config = dict(
    num_hidden_layers=15,
    num_attention_heads=3,
    head_dim=64,
    norm_place='pre',
    tie_word_embeddings=False,
    init='normal',
    init_std_o=0.0,
    init_std_down=0.0,
    optimizer='muon_variant',
    learning_rate=0.00843,
    max_grad_norm=1.0,
    warmup_steps=200,
    schedule='wsd',
)
Each number is 200 + 30 x the weight over its row's rms, rounded and kept within 0 to 999. Layers, rows and columns count from 0. The size before them is the row's rms in percent of the matrix's.

# layer 11 MLP up, 512x128, rms 0.314, rows 8-44, columns 64-127
097,190,185,129,246,194,274,239,225,215,239,143,248,257,177,226,205,154,213,228,232,156,215,241,127,173,165,188,225,183,212,188,233,225,243,189,206,199,192,198,245,246,171,248,188,159,230,157,198,199,238,223,152,205,240,229,226,173,199,201,196,182,214,203,186
117,204,221,231,204,173,249,250,190,188,251,185,187,222,193,170,157,257,228,184,183,162,232,154,162,174,195,206,170,174,232,212,196,159,184,179,190,183,167,182,279,125,217,215,134,161,199,155,246,215,186,235,186,213,178,157,210,233,251,152,214,200,167,172,213
105,236,208,208,214,181,177,193,249,163,188,208,199,251,225,184,165,220,178,235,209,215,169,217,167,283,223,136,211,145,181,181,211,183,175,250,236,194,252,184,171,155,169,181,210,206,239,211,257,234,183,220,197,193,216,253,194,225,176,242,200,216,228,209,226
107,204,254,172,163,165,165,200,182,210,174,183,168,222,212,198,186,161,181,215,189,162,154,215,202,173,210,195,201,249,238,193,198,148,243,201,259,207,179,171,226,180,178,200,218,226,197,226,271,202,222,215,215,194,186,211,200,234,215,260,214,206,187,177,195
089,247,184,161,195,210,202,239,211,212,247,146,184,176,162,210,178,202,196,176,191,198,224,173,160,177,231,176,104,201,212,214,202,262,192,196,203,225,170,215,187,168,151,202,180,171,221,207,151,203,188,196,244,142,197,212,158,223,199,153,163,219,184,215,176
100,227,186,219,191,210,187,201,234,167,169,194,180,223,184,185,236,194,276,222,192,211,282,198,161,216,194,215,195,192,197,221,267,201,193,157,266,160,164,209,191,198,190,168,167,213,201,183,141,243,182,216,148,182,177,167,153,175,165,181,190,223,212,183,259
093,255,224,190,175,152,203,190,192,172,231,171,163,197,177,184,240,170,173,180,188,215,240,207,231,221,229,162,198,169,230,176,247,163,171,232,211,199,202,166,209,208,142,193,166,215,190,258,132,207,212,157,240,185,216,208,211,202,191,186,179,210,280,172,221
107,154,164,196,224,180,215,185,183,183,233,210,141,238,183,179,179,174,218,156,220,224,231,179,176,226,202,201,150,200,226,223,230,183,186,225,142,246,187,226,140,210,154,230,183,244,194,220,203,165,182,212,215,194,187,148,242,195,207,225,239,202,178,174,200
105,197,132,181,195,195,178,176,208,219,201,232,226,176,229,163,229,227,206,235,183,195,170,150,225,159,232,171,190,199,196,172,208,172,166,235,228,189,151,246,176,189,219,183,292,211,144,199,198,153,229,193,208,208,216,219,152,227,190,236,164,212,222,217,127
111,186,223,142,203,200,177,195,185,204,186,163,172,227,231,215,158,190,235,209,258,201,179,144,182,183,216,207,163,182,198,255,205,233,260,202,180,198,232,211,208,179,176,182,231,195,201,203,228,150,206,246,197,226,203,235,157,201,237,244,235,221,222,273,143
099,143,211,196,217,196,122,167,204,219,174,244,184,186,256,186,238,227,168,194,160,237,200,217,245,237,213,216,201,192,187,231,188,135,221,240,173,172,172,205,171,172,174,195,159,257,220,166,177,162,187,225,191,205,193,200,186,206,185,203,272,227,183,209,148
088,190,187,273,145,178,209,180,181,149,228,247,212,251,176,234,223,210,215,172,144,229,201,240,182,223,154,241,188,196,217,178,230,206,183,194,238,228,180,194,186,208,193,201,181,162,213,137,272,211,146,218,155,202,197,220,179,227,254,213,264,157,198,206,259
113,160,201,178,209,179,183,201,168,189,189,171,184,209,188,221,232,163,174,209,226,217,172,222,194,174,196,222,181,209,198,136,198,221,259,211,211,188,226,137,166,182,160,176,208,200,134,204,198,213,160,225,168,138,172,197,155,209,197,270,192,166,225,201,185
100,171,164,194,181,200,194,170,139,216,255,202,172,202,198,213,166,213,154,207,205,199,161,218,182,219,146,241,232,174,204,188,176,217,213,219,210,267,240,141,204,192,166,196,228,178,174,244,231,180,241,255,174,205,243,236,203,217,237,205,185,179,161,149,167
095,158,178,198,207,178,174,191,221,222,183,248,220,137,211,160,216,165,223,167,155,221,193,191,197,215,259,198,251,209,182,256,158,204,195,177,178,211,205,192,240,222,229,225,227,196,202,215,199,212,154,212,216,258,202,201,186,236,159,182,183,226,220,173,202
096,221,132,204,248,227,222,154,211,139,181,228,172,211,230,189,239,221,173,195,158,197,242,186,171,217,152,199,151,223,217,161,192,181,179,215,173,228,225,202,206,173,183,253,244,150,190,209,180,185,153,209,241,204,162,234,219,183,222,250,190,180,174,250,212
099,172,172,218,200,154,201,223,203,181,206,261,190,172,206,208,252,191,175,115,196,162,173,172,218,193,209,188,218,245,204,220,191,189,203,240,210,243,167,208,176,255,209,181,208,220,234,192,175,196,156,248,245,213,213,220,188,192,193,236,233,145,220,202,188
099,207,248,204,212,169,178,208,225,218,235,220,229,148,198,167,230,257,152,220,192,188,192,182,152,209,263,212,244,185,211,228,230,151,189,168,205,201,187,215,147,250,267,189,199,221,161,191,218,174,250,244,244,169,229,158,178,202,230,190,222,199,221,164,209
105,186,273,223,238,213,220,192,229,222,171,226,160,153,266,198,156,234,157,196,190,218,166,217,185,227,273,185,193,217,215,144,212,209,197,181,197,196,200,243,182,185,171,248,170,204,138,227,223,204,176,210,167,170,188,194,116,182,177,213,172,173,209,172,251
097,226,192,177,195,199,194,184,261,211,218,153,157,173,239,213,204,222,238,219,206,201,192,244,202,201,187,240,176,198,177,211,208,192,215,210,212,203,243,205,164,225,229,287,166,244,177,183,253,185,186,197,171,206,228,191,198,193,230,228,219,162,211,233,186
098,238,218,196,226,248,201,238,190,207,231,246,258,178,188,187,287,221,206,208,219,238,189,201,201,144,181,234,200,200,223,205,220,175,182,207,252,195,172,241,186,161,253,199,201,226,208,223,221,128,191,215,230,196,208,160,184,215,195,204,192,185,203,181,274
091,184,259,195,222,213,156,178,223,199,182,235,179,203,170,206,220,193,143,192,203,226,188,225,204,236,218,206,200,195,205,223,211,217,164,173,210,225,153,194,163,197,228,177,162,194,184,265,187,202,209,238,246,177,205,197,211,114,174,172,186,208,204,159,250
095,190,188,211,257,225,164,156,222,160,223,211,180,186,177,169,196,189,218,174,153,195,132,207,231,154,234,151,202,189,166,170,178,178,165,196,195,168,228,261,216,215,184,220,226,198,205,217,213,167,211,155,240,248,165,190,188,232,207,242,205,246,163,167,173
092,180,197,212,222,210,256,201,220,152,185,207,144,206,173,189,228,168,202,205,158,208,209,209,181,231,137,208,201,184,233,211,194,184,218,187,202,180,193,195,254,209,193,235,186,242,223,193,235,198,217,221,170,214,199,224,191,221,161,229,178,250,183,209,192
098,187,218,227,127,195,202,185,212,202,212,232,231,161,193,208,204,203,216,201,277,185,213,194,242,183,198,222,176,200,177,235,146,203,230,173,141,234,242,193,185,239,163,218,240,198,275,220,183,234,200,198,195,155,221,232,220,175,215,217,181,141,166,206,250
100,271,206,218,187,228,183,192,173,161,176,217,156,186,154,170,225,214,149,205,185,231,226,203,164,234,180,209,233,169,173,142,203,236,217,263,207,166,192,163,145,162,181,239,170,193,207,181,217,189,203,186,193,192,225,187,196,199,193,199,249,200,182,198,210
100,184,236,254,222,174,160,191,179,204,266,202,282,201,193,213,169,201,233,205,268,171,191,183,176,206,195,237,143,243,222,246,247,223,137,215,175,218,225,157,171,168,229,176,163,186,168,191,204,169,183,182,181,154,215,199,201,239,184,171,150,186,167,206,154
111,180,180,187,187,266,161,158,189,219,203,202,245,161,224,195,168,193,236,212,211,205,143,144,191,127,205,214,204,214,172,269,191,210,172,192,130,186,214,224,228,231,264,263,193,221,199,179,219,188,230,216,174,255,185,160,256,198,194,189,230,244,182,165,179
100,192,237,178,229,192,181,249,248,204,154,196,243,190,229,220,263,197,214,216,187,177,228,202,211,223,202,204,192,235,163,212,250,171,230,213,118,209,153,205,239,141,185,184,222,208,180,174,167,192,179,225,215,194,168,191,200,233,236,167,184,229,247,220,193
104,250,225,202,179,201,160,185,174,134,204,212,241,149,150,203,194,240,184,189,241,209,147,187,157,199,221,184,205,214,247,179,271,193,200,246,239,162,225,185,229,190,186,209,201,230,150,199,211,182,169,158,255,211,260,237,186,192,218,204,255,150,205,160,208
101,230,193,192,245,147,214,253,232,180,159,202,218,221,236,167,180,208,200,194,173,167,187,187,189,184,192,205,227,142,182,215,193,168,124,198,214,219,219,179,203,222,181,136,195,225,190,247,144,192,238,164,282,198,211,206,167,180,163,264,200,188,227,155,206
103,191,220,197,214,197,229,247,202,163,214,186,202,209,168,176,212,182,212,127,157,140,181,213,165,185,204,219,222,214,212,172,168,205,250,182,209,150,197,239,179,194,211,265,198,191,125,140,229,203,237,146,169,204,175,226,236,183,234,219,270,206,173,237,292
102,160,167,165,212,224,209,228,237,151,250,244,224,185,183,169,210,198,201,172,219,168,132,234,216,274,278,144,174,220,158,143,171,225,194,252,195,229,177,177,243,168,250,199,209,202,147,135,228,217,222,171,201,213,199,268,252,209,189,141,178,165,171,215,175
101,250,138,156,249,164,182,233,263,252,207,159,135,199,202,223,212,122,211,230,206,191,207,180,249,210,272,219,198,182,213,220,212,199,195,195,216,192,194,172,231,235,210,150,196,128,214,182,228,236,166,162,158,198,220,225,222,184,179,188,204,251,157,189,203
092,208,175,228,231,238,185,190,162,205,196,176,186,159,174,157,174,166,192,163,143,203,171,217,208,168,249,147,204,169,206,204,164,215,192,266,224,193,187,280,193,226,210,221,236,164,217,230,213,214,149,167,161,202,180,225,239,175,191,168,163,235,194,236,198
109,220,212,254,248,244,236,244,196,209,191,234,214,162,221,190,276,195,284,212,201,184,216,183,211,131,213,189,167,194,177,221,242,213,191,238,189,247,219,173,214,198,210,209,217,227,218,225,162,208,183,206,213,205,165,171,239,220,217,165,241,147,168,208,196
095,201,223,155,198,267,190,231,194,203,156,179,201,208,200,178,157,179,265,234,141,185,226,279,235,190,191,217,244,134,195,169,186,193,178,211,220,228,197,253,159,206,229,209,166,123,232,204,194,171,192,170,183,194,208,215,246,242,238,200,189,185,170,242,227
# layer 11 MLP down (transposed), 512x128, rms 0.0701, rows 8-43, columns 64-127
104,179,196,229,189,156,243,141,201,188,167,176,271,206,228,182,192,193,245,226,180,187,208,143,250,212,175,160,215,180,173,237,210,212,245,267,219,201,175,205,233,166,169,205,206,176,236,183,144,206,171,200,216,174,184,194,190,180,170,241,265,270,216,218,230
109,205,207,133,162,157,204,228,179,150,222,196,140,192,166,244,164,161,205,226,205,182,239,161,220,219,209,188,233,244,203,212,150,177,188,204,231,198,187,232,246,208,152,206,149,180,187,208,172,178,245,195,194,215,226,189,189,241,235,222,179,192,180,171,180
105,227,182,183,156,159,266,196,150,200,254,196,188,227,213,232,213,216,260,222,266,218,222,211,236,173,190,147,201,202,209,258,188,153,187,227,196,224,148,266,226,159,219,170,187,133,208,183,172,205,191,261,170,174,250,192,219,177,187,272,188,208,212,166,220
109,175,179,164,229,228,186,202,188,196,189,184,190,163,192,245,167,162,153,215,183,180,180,160,196,198,146,193,268,202,190,153,155,178,246,186,213,202,256,202,268,215,208,189,178,257,178,209,277,208,178,201,186,215,257,178,209,195,194,184,199,189,204,165,229
097,173,196,196,149,203,188,176,164,149,285,195,161,164,150,198,248,156,180,201,182,230,217,185,243,225,210,206,206,224,160,186,166,193,227,248,109,219,195,195,195,205,201,184,187,203,208,193,211,197,195,171,148,223,184,173,222,163,239,190,213,177,170,191,199
101,204,214,178,269,137,149,229,245,168,152,205,240,261,218,170,184,177,172,231,263,209,209,192,152,207,171,206,172,206,203,225,182,109,207,193,172,225,185,188,251,239,177,235,233,238,211,180,194,176,170,186,180,172,201,206,183,200,188,184,208,176,234,220,212
091,216,252,238,194,196,187,284,236,208,101,213,185,210,169,197,185,256,133,197,137,197,151,196,192,185,129,179,153,206,160,161,174,197,195,146,192,245,178,191,188,181,161,161,184,242,172,227,201,223,181,215,230,184,240,171,193,257,188,195,189,206,204,197,206
104,209,223,218,164,159,236,174,176,217,163,178,262,226,190,185,198,210,198,191,176,215,159,207,204,194,208,217,192,190,165,189,183,187,183,218,169,178,249,249,150,251,240,250,216,212,202,206,199,203,197,192,231,247,273,196,201,224,225,238,187,132,178,208,224
102,174,157,221,232,178,200,221,203,201,206,180,220,223,218,165,187,184,196,254,203,209,168,205,213,201,181,202,209,161,209,194,159,183,223,205,197,208,197,152,213,219,259,198,250,204,185,180,227,259,198,178,188,201,224,205,191,161,248,202,237,249,203,271,186
108,203,207,152,191,148,242,206,168,175,205,187,167,242,170,206,186,190,221,220,226,192,178,275,244,241,165,197,160,195,186,200,185,210,128,191,223,172,154,217,236,138,184,216,203,259,167,182,179,175,205,223,140,252,205,187,190,180,168,228,208,204,186,218,204
102,230,200,180,185,183,213,241,212,219,164,217,133,143,242,200,217,226,192,114,329,194,215,194,216,200,233,220,222,240,187,153,174,180,201,235,222,200,219,163,171,235,184,231,214,242,176,198,166,217,194,182,216,171,208,232,199,175,193,263,204,157,198,218,266
090,202,215,212,169,226,181,212,210,215,210,225,243,177,160,262,193,166,216,227,224,218,237,161,161,184,257,212,169,251,227,180,150,190,170,251,211,209,264,234,212,198,248,161,230,203,211,196,277,203,232,203,184,175,146,212,163,246,167,275,201,211,243,216,209
110,211,192,167,177,158,239,185,156,202,206,185,189,190,184,189,254,260,179,161,218,201,197,269,259,212,233,249,172,207,179,170,226,217,155,259,195,247,196,175,181,181,194,197,179,231,182,180,173,225,254,194,174,199,206,152,196,241,194,254,171,231,174,217,211
098,205,161,180,194,240,218,176,155,185,193,203,194,221,201,205,181,207,274,205,218,260,227,178,229,249,181,240,219,233,194,206,225,198,175,172,182,213,220,192,209,212,204,173,166,221,201,172,141,194,150,173,236,210,210,186,216,200,140,245,219,221,164,222,233
094,200,201,175,192,204,168,244,196,212,167,135,215,163,205,213,156,178,261,157,168,170,241,164,202,234,224,229,229,147,178,205,202,151,168,210,268,248,183,209,223,168,190,191,223,188,210,241,171,201,140,173,193,157,221,222,210,160,176,154,181,189,188,199,208
095,191,191,229,222,186,187,222,262,227,151,155,209,192,188,165,170,172,160,278,214,209,203,186,216,200,266,181,230,197,244,254,222,237,194,226,184,157,283,213,240,178,211,124,187,215,185,138,220,218,262,203,164,188,229,222,173,161,210,215,162,211,191,183,177
094,219,226,233,211,205,135,197,187,145,171,165,211,206,214,185,168,178,167,231,176,222,199,250,173,211,193,177,135,161,176,190,199,271,149,163,222,195,182,168,221,203,180,235,206,220,189,227,183,199,203,241,245,267,191,215,219,222,203,178,161,186,205,180,179
096,204,193,212,193,180,178,232,160,252,181,186,120,260,183,195,196,224,197,189,190,213,179,250,214,231,205,168,201,218,179,214,145,189,219,163,170,166,231,214,195,224,178,130,249,185,127,201,116,188,195,206,213,174,245,193,251,226,261,169,157,166,238,222,170
108,199,225,235,210,201,116,208,202,152,192,207,240,189,184,184,200,200,231,209,195,215,147,219,204,128,193,212,166,223,205,175,181,199,193,233,179,207,210,190,223,203,229,151,216,221,207,244,152,204,145,182,170,187,193,261,171,201,218,223,233,130,224,217,206
095,185,185,180,251,188,232,271,185,205,142,219,147,188,241,232,201,188,231,160,218,192,174,207,165,215,164,206,210,208,197,181,167,244,236,204,204,192,219,236,187,238,212,167,202,203,246,176,214,231,153,218,184,191,159,211,192,226,168,229,224,175,188,193,169
102,194,175,248,209,214,234,223,158,235,245,223,172,233,168,183,202,236,224,157,254,264,164,219,197,248,169,161,246,203,226,203,210,184,215,217,184,197,247,221,185,211,196,180,193,200,224,181,214,206,212,172,177,199,173,226,185,185,164,230,186,228,256,195,205
098,218,227,160,242,223,240,222,236,189,169,170,183,205,212,186,183,243,172,163,193,202,149,170,186,187,254,192,214,207,230,197,192,199,215,236,187,259,176,264,243,230,165,228,124,184,213,204,248,146,246,175,197,225,208,220,180,218,205,209,219,182,224,219,183
096,127,204,196,238,168,178,195,170,150,153,227,197,267,217,203,218,183,239,194,209,176,188,166,182,195,223,147,184,159,191,172,187,182,189,179,215,243,220,184,251,175,202,188,210,218,186,169,141,201,252,216,210,251,153,193,218,163,219,222,187,181,184,170,177
091,190,252,194,252,225,222,185,205,267,178,155,132,180,211,178,207,218,189,175,200,173,217,229,180,152,211,229,190,233,178,202,249,194,218,225,231,186,192,144,249,216,253,179,215,216,189,220,211,211,164,182,163,145,196,197,160,214,192,174,202,176,203,231,185
101,189,209,212,240,214,221,226,183,233,245,195,191,180,175,165,201,160,211,192,200,264,171,198,244,151,142,239,234,160,235,169,198,221,219,151,205,146,209,210,193,165,233,184,227,192,207,272,194,189,174,199,179,187,159,139,160,190,227,216,213,191,170,217,210
101,251,161,251,242,231,199,226,228,235,228,179,271,198,195,262,227,195,252,165,214,195,229,213,173,255,252,200,218,222,147,201,218,162,233,198,191,225,221,213,184,265,200,233,200,223,234,237,207,177,216,171,174,182,265,196,203,204,195,155,218,252,228,206,234
096,203,216,163,229,176,201,207,203,188,159,174,181,161,228,170,243,195,190,231,188,245,183,272,204,234,176,199,186,231,256,226,209,170,130,199,223,202,158,236,229,227,196,209,267,204,200,243,162,218,191,225,218,164,228,223,205,210,143,191,196,172,211,182,165
109,196,219,185,180,231,198,176,179,235,193,164,177,208,196,258,199,151,181,190,208,125,155,162,184,226,200,158,226,215,157,194,191,258,131,251,196,224,200,196,219,201,209,246,208,227,196,255,251,152,214,181,165,208,217,145,276,208,180,169,207,237,205,144,210
101,183,162,260,206,204,220,160,200,160,212,236,186,218,211,226,216,186,183,161,210,186,194,180,233,233,199,254,248,181,286,235,213,208,240,196,215,229,170,161,197,207,239,192,221,217,238,158,191,211,162,145,241,192,284,187,223,186,187,230,241,212,164,242,181
103,225,212,222,177,175,185,196,172,205,226,161,199,222,185,205,240,224,197,204,230,223,243,256,163,224,150,225,212,190,153,219,171,212,187,193,164,250,239,200,208,175,194,285,247,190,226,217,175,232,190,189,226,216,171,236,181,181,179,194,229,215,179,227,212
099,176,196,163,250,168,174,230,170,195,217,248,226,202,252,267,178,183,161,206,212,213,181,193,177,221,216,125,218,192,245,186,257,170,198,194,219,230,288,199,184,202,245,193,165,226,180,217,174,235,201,170,185,207,215,165,167,205,240,214,193,167,208,216,234
101,233,221,198,214,189,233,168,187,252,215,233,212,195,185,232,220,229,216,194,133,197,205,250,144,208,163,266,213,221,201,144,198,246,229,209,223,184,204,171,141,196,185,184,202,196,256,231,193,155,183,232,180,193,181,182,216,163,220,203,197,193,214,183,185
102,186,201,157,195,190,167,215,195,187,175,251,151,219,169,219,240,186,236,186,199,198,191,175,214,201,188,240,107,136,194,232,188,147,223,162,156,159,195,227,213,247,242,177,191,246,232,162,244,215,187,163,177,210,199,208,214,210,236,228,218,240,248,233,219
098,194,224,193,173,254,194,146,164,207,237,191,235,187,226,246,229,224,175,172,157,244,213,224,174,244,154,164,175,195,219,207,224,203,160,224,204,210,170,199,207,228,199,214,260,201,181,187,171,185,249,179,223,223,212,204,148,180,161,144,189,239,228,150,169
095,197,198,157,153,203,214,163,219,201,184,230,192,187,241,214,202,219,265,246,217,159,167,260,171,153,226,194,238,161,151,199,209,243,162,156,155,198,225,192,183,181,246,166,207,192,169,168,159,179,216,185,197,138,219,200,184,216,200,172,159,229,207,196,171
109,184,195,223,242,182,186,224,214,218,232,189,148,234,221,174,180,258,186,193,199,215,228,212,174,228,201,190,195,197,141,214,210,176,204,197,199,229,206,171,173,212,225,207,184,207,173,201,265,202,176,197,189,199,176,203,199,226,162,206,166,272,218,223,192
# layer 11 MLP gate, 512x128, rms 0.291, rows 9-44, columns 64-127
111,218,160,189,196,166,228,181,177,175,168,131,200,220,223,216,194,159,217,181,214,233,217,152,223,266,217,205,198,238,211,187,212,244,228,240,216,229,185,247,206,229,217,177,164,207,157,205,242,140,220,150,245,248,194,163,218,254,248,186,204,230,163,219,248
099,205,214,217,148,191,185,174,230,172,173,235,186,204,226,178,165,252,226,192,167,247,186,216,215,195,211,243,212,208,198,227,152,220,174,175,232,224,230,143,189,194,255,189,210,187,171,238,218,211,181,229,225,197,178,234,232,237,167,192,209,204,133,191,256
095,195,199,202,195,203,221,199,243,241,211,198,195,189,155,207,195,202,281,227,151,178,145,203,234,206,218,200,108,210,226,184,251,194,206,232,192,168,179,142,135,199,222,153,175,214,212,209,171,224,204,182,215,209,205,198,216,236,194,164,194,213,166,169,212
096,242,224,249,179,236,232,196,240,184,207,203,199,177,247,206,221,196,236,231,163,162,214,239,229,281,220,192,207,226,182,275,252,194,244,172,228,210,223,185,176,171,178,252,247,216,181,225,196,179,170,187,214,227,198,205,201,249,138,210,224,251,212,135,163
100,192,252,229,221,177,197,238,160,134,209,228,213,147,219,171,211,127,179,228,189,217,201,205,165,172,172,149,135,177,208,237,200,218,190,184,170,170,268,235,181,201,162,184,222,226,212,193,174,198,245,194,261,184,173,215,196,213,202,268,232,189,156,172,149
101,213,181,209,202,211,174,210,179,217,170,236,212,233,222,237,205,225,195,241,199,221,197,221,178,216,203,215,219,201,176,196,241,174,254,181,228,197,176,192,262,162,219,191,214,211,256,215,208,220,208,190,178,198,218,167,185,256,170,162,235,265,244,240,208
098,218,231,235,188,223,252,200,168,235,211,247,201,197,213,149,156,203,187,148,171,165,188,222,200,203,233,177,182,148,173,223,186,223,194,192,191,195,207,232,213,183,127,193,190,238,230,238,171,211,177,211,202,179,241,183,170,197,247,190,255,249,228,218,207
103,153,193,164,207,230,178,214,208,175,296,185,225,132,180,220,136,187,174,207,220,195,191,229,191,215,186,178,167,234,148,190,181,209,225,235,191,206,183,190,163,208,176,219,140,205,216,233,160,171,194,198,229,202,260,161,227,223,228,167,183,161,158,165,206
097,187,203,149,188,209,166,134,229,184,151,193,198,217,186,172,250,223,171,193,245,178,217,159,210,208,226,177,187,171,217,219,204,208,187,135,190,191,150,188,177,232,176,163,165,210,187,186,228,250,222,188,225,170,160,189,247,161,225,138,153,225,169,235,172
100,243,210,186,147,160,133,189,174,232,199,161,198,166,196,238,232,187,243,160,221,231,193,199,225,242,240,211,241,206,203,197,158,199,199,238,254,135,222,201,182,197,206,228,235,202,199,216,179,197,169,251,185,203,222,231,230,192,191,210,227,225,252,182,236
101,189,221,208,224,225,166,187,224,243,220,193,202,200,225,201,141,189,121,192,204,251,239,202,219,190,190,203,161,192,149,244,239,198,205,208,188,168,233,194,242,193,206,257,182,184,167,205,168,165,172,156,169,202,192,254,197,208,186,231,164,210,198,173,194
099,237,198,194,242,163,182,189,236,163,193,147,202,194,206,200,190,189,202,273,223,197,218,161,209,231,201,208,201,152,247,169,234,219,223,194,242,163,128,212,265,199,208,186,157,217,200,182,258,198,201,198,140,251,167,186,265,206,206,216,190,233,167,167,183
097,177,189,178,187,161,182,203,203,199,198,191,178,203,271,193,239,217,210,226,230,171,133,246,178,208,197,172,170,184,180,246,266,186,169,240,211,228,180,180,149,204,223,270,209,190,230,174,173,193,155,178,226,241,181,205,160,235,152,158,197,191,183,176,231
096,258,146,231,197,184,112,217,214,208,232,231,196,159,212,211,215,243,212,233,238,208,193,211,219,220,196,262,204,252,204,236,221,217,272,211,220,198,175,217,211,187,163,233,230,205,214,268,192,172,165,164,213,196,212,213,227,213,180,209,179,194,223,187,186
102,140,205,165,217,176,212,202,184,166,172,168,234,180,181,209,216,238,197,177,158,224,217,206,222,176,260,208,163,252,201,198,152,179,191,189,229,246,189,212,223,257,168,230,203,249,224,240,219,159,162,182,156,155,189,155,206,237,262,203,186,180,182,230,176
100,178,166,213,211,191,253,184,205,184,219,232,260,200,169,209,148,187,270,224,227,225,183,181,202,208,188,170,191,194,149,163,228,263,224,218,189,231,221,201,133,143,159,183,185,255,152,169,198,182,217,169,201,195,250,280,174,214,229,195,170,233,166,210,209
097,255,218,184,213,216,146,188,223,210,209,248,189,196,249,203,237,208,212,207,213,190,210,208,206,231,225,163,186,143,190,220,191,158,208,193,149,176,246,242,227,195,161,176,223,177,182,164,220,180,224,177,211,198,189,247,198,201,184,235,227,221,182,194,219
103,208,170,172,202,163,260,195,159,230,224,162,216,225,206,186,181,144,184,211,162,252,197,194,167,173,174,163,226,223,198,190,207,190,185,185,214,191,218,169,207,203,145,216,174,195,186,182,208,275,224,236,196,215,190,222,182,224,192,217,188,191,145,228,256
099,232,179,195,220,208,244,149,155,220,218,236,180,225,172,167,180,224,210,194,227,183,223,196,160,172,240,145,172,211,163,175,171,181,188,171,134,241,185,207,205,217,161,217,178,254,218,201,274,169,167,120,179,218,166,199,168,206,251,216,213,197,130,194,199
104,187,185,201,205,217,199,256,168,220,223,194,168,215,240,212,203,170,182,202,171,274,189,173,235,201,214,233,240,197,159,255,239,220,211,237,244,173,177,206,243,193,187,207,188,187,189,176,221,238,239,225,187,194,216,230,189,186,212,230,238,251,244,183,129
098,201,244,187,175,177,261,197,247,168,224,197,168,176,190,150,203,179,194,161,171,200,190,161,217,226,245,174,193,230,211,256,190,206,225,210,148,240,186,259,265,174,234,195,245,223,163,230,173,216,191,207,233,220,242,226,201,219,147,171,222,250,177,242,229
102,174,189,173,204,125,212,138,201,205,212,192,167,193,241,158,182,210,200,239,205,211,151,181,164,242,242,155,170,159,218,205,219,182,182,210,211,215,205,144,251,151,205,244,149,211,162,167,154,220,244,223,233,196,205,250,183,180,189,219,169,204,199,208,215
103,151,248,196,196,173,230,273,167,248,190,160,191,275,227,215,193,221,201,221,194,177,218,261,181,168,200,224,232,216,212,172,170,212,197,179,171,175,208,199,183,260,188,224,228,150,185,205,192,184,193,229,234,227,249,179,182,237,193,208,247,214,181,239,218
106,229,169,191,234,198,184,198,193,153,195,235,206,201,179,212,141,240,186,223,251,121,203,186,183,198,242,170,197,198,176,220,198,192,181,228,223,241,148,180,253,209,226,242,184,255,214,157,196,170,220,172,212,154,229,170,202,248,169,163,145,206,198,192,183
104,208,298,237,191,188,223,259,190,149,246,199,222,223,216,183,218,194,199,190,187,202,169,205,217,232,170,210,188,192,227,184,209,226,135,134,224,184,208,178,219,158,166,201,191,174,188,241,201,166,187,201,212,197,198,138,128,171,212,183,234,155,180,240,190
100,218,263,220,195,186,220,211,203,175,211,182,222,181,192,193,185,226,262,206,264,186,208,212,187,162,216,156,154,238,180,174,214,167,176,178,211,177,196,225,226,158,157,214,230,198,234,187,180,236,235,135,149,192,220,143,216,209,138,165,206,194,236,136,179
101,197,207,209,242,172,220,194,203,188,262,190,251,144,252,188,245,236,177,234,188,182,167,192,218,240,252,233,197,122,187,206,195,222,189,200,201,240,190,199,179,213,202,191,210,213,166,205,219,148,241,175,177,238,231,217,275,181,203,193,190,275,185,210,175
102,178,188,235,189,205,191,278,162,188,231,186,235,247,171,169,190,198,269,182,154,218,204,191,236,276,183,205,167,203,175,220,183,252,214,155,240,188,221,183,166,215,203,196,182,168,214,220,181,203,217,216,194,195,205,176,201,209,178,213,206,197,184,161,166
099,173,201,231,210,175,171,219,268,216,192,166,212,168,185,211,207,196,180,181,240,183,170,213,219,197,217,189,208,234,180,248,174,129,258,212,214,193,168,214,216,221,154,155,202,225,182,215,260,176,205,190,232,279,301,242,224,187,185,170,253,241,176,187,209
099,228,210,183,208,215,170,158,242,169,218,198,225,226,217,146,196,193,187,247,149,195,139,197,258,206,157,198,215,219,172,184,167,262,180,191,183,232,178,146,254,168,223,170,205,236,149,245,199,196,248,226,183,200,246,234,201,164,158,241,205,249,206,196,217
103,208,202,248,262,151,258,164,210,222,205,241,193,263,157,155,202,205,202,194,172,191,185,217,179,182,208,163,175,170,147,215,177,166,198,194,185,219,175,253,179,219,231,140,175,210,203,212,189,199,247,193,203,229,206,214,204,222,181,216,202,216,209,195,255
103,220,198,211,202,196,217,234,221,242,149,240,188,184,196,199,195,194,227,217,210,163,163,178,184,100,225,202,169,189,157,159,214,216,201,169,214,217,227,235,161,227,177,163,210,186,171,233,142,174,207,252,209,210,161,197,183,269,218,151,176,205,148,206,235
095,176,123,182,270,173,206,203,168,214,225,254,259,231,213,202,214,206,196,152,167,189,177,212,223,192,172,180,164,215,212,189,234,200,199,200,150,210,222,238,252,230,172,213,226,186,197,178,253,154,206,265,185,244,131,204,198,225,200,214,168,242,148,198,204
093,185,179,196,171,187,237,216,150,164,175,207,168,199,256,211,174,223,255,213,210,224,186,204,169,171,214,173,218,201,228,218,205,224,170,183,180,205,207,225,166,178,208,149,229,248,215,189,223,189,150,190,194,205,220,215,162,255,255,278,196,275,207,238,136
110,148,152,188,148,216,217,167,180,209,207,219,178,186,205,216,202,157,217,188,170,173,244,252,176,215,250,244,162,184,227,214,224,219,212,137,172,223,221,170,182,187,148,172,169,239,202,229,186,209,203,203,264,245,200,198,202,181,221,222,209,214,174,172,258
095,231,173,197,176,257,251,235,224,218,252,171,170,146,167,224,197,229,187,217,236,210,233,195,145,209,163,215,212,193,167,145,210,172,185,155,205,253,188,194,214,156,203,231,166,210,179,240,184,193,199,208,201,232,149,200,216,142,218,246,171,193,206,135,230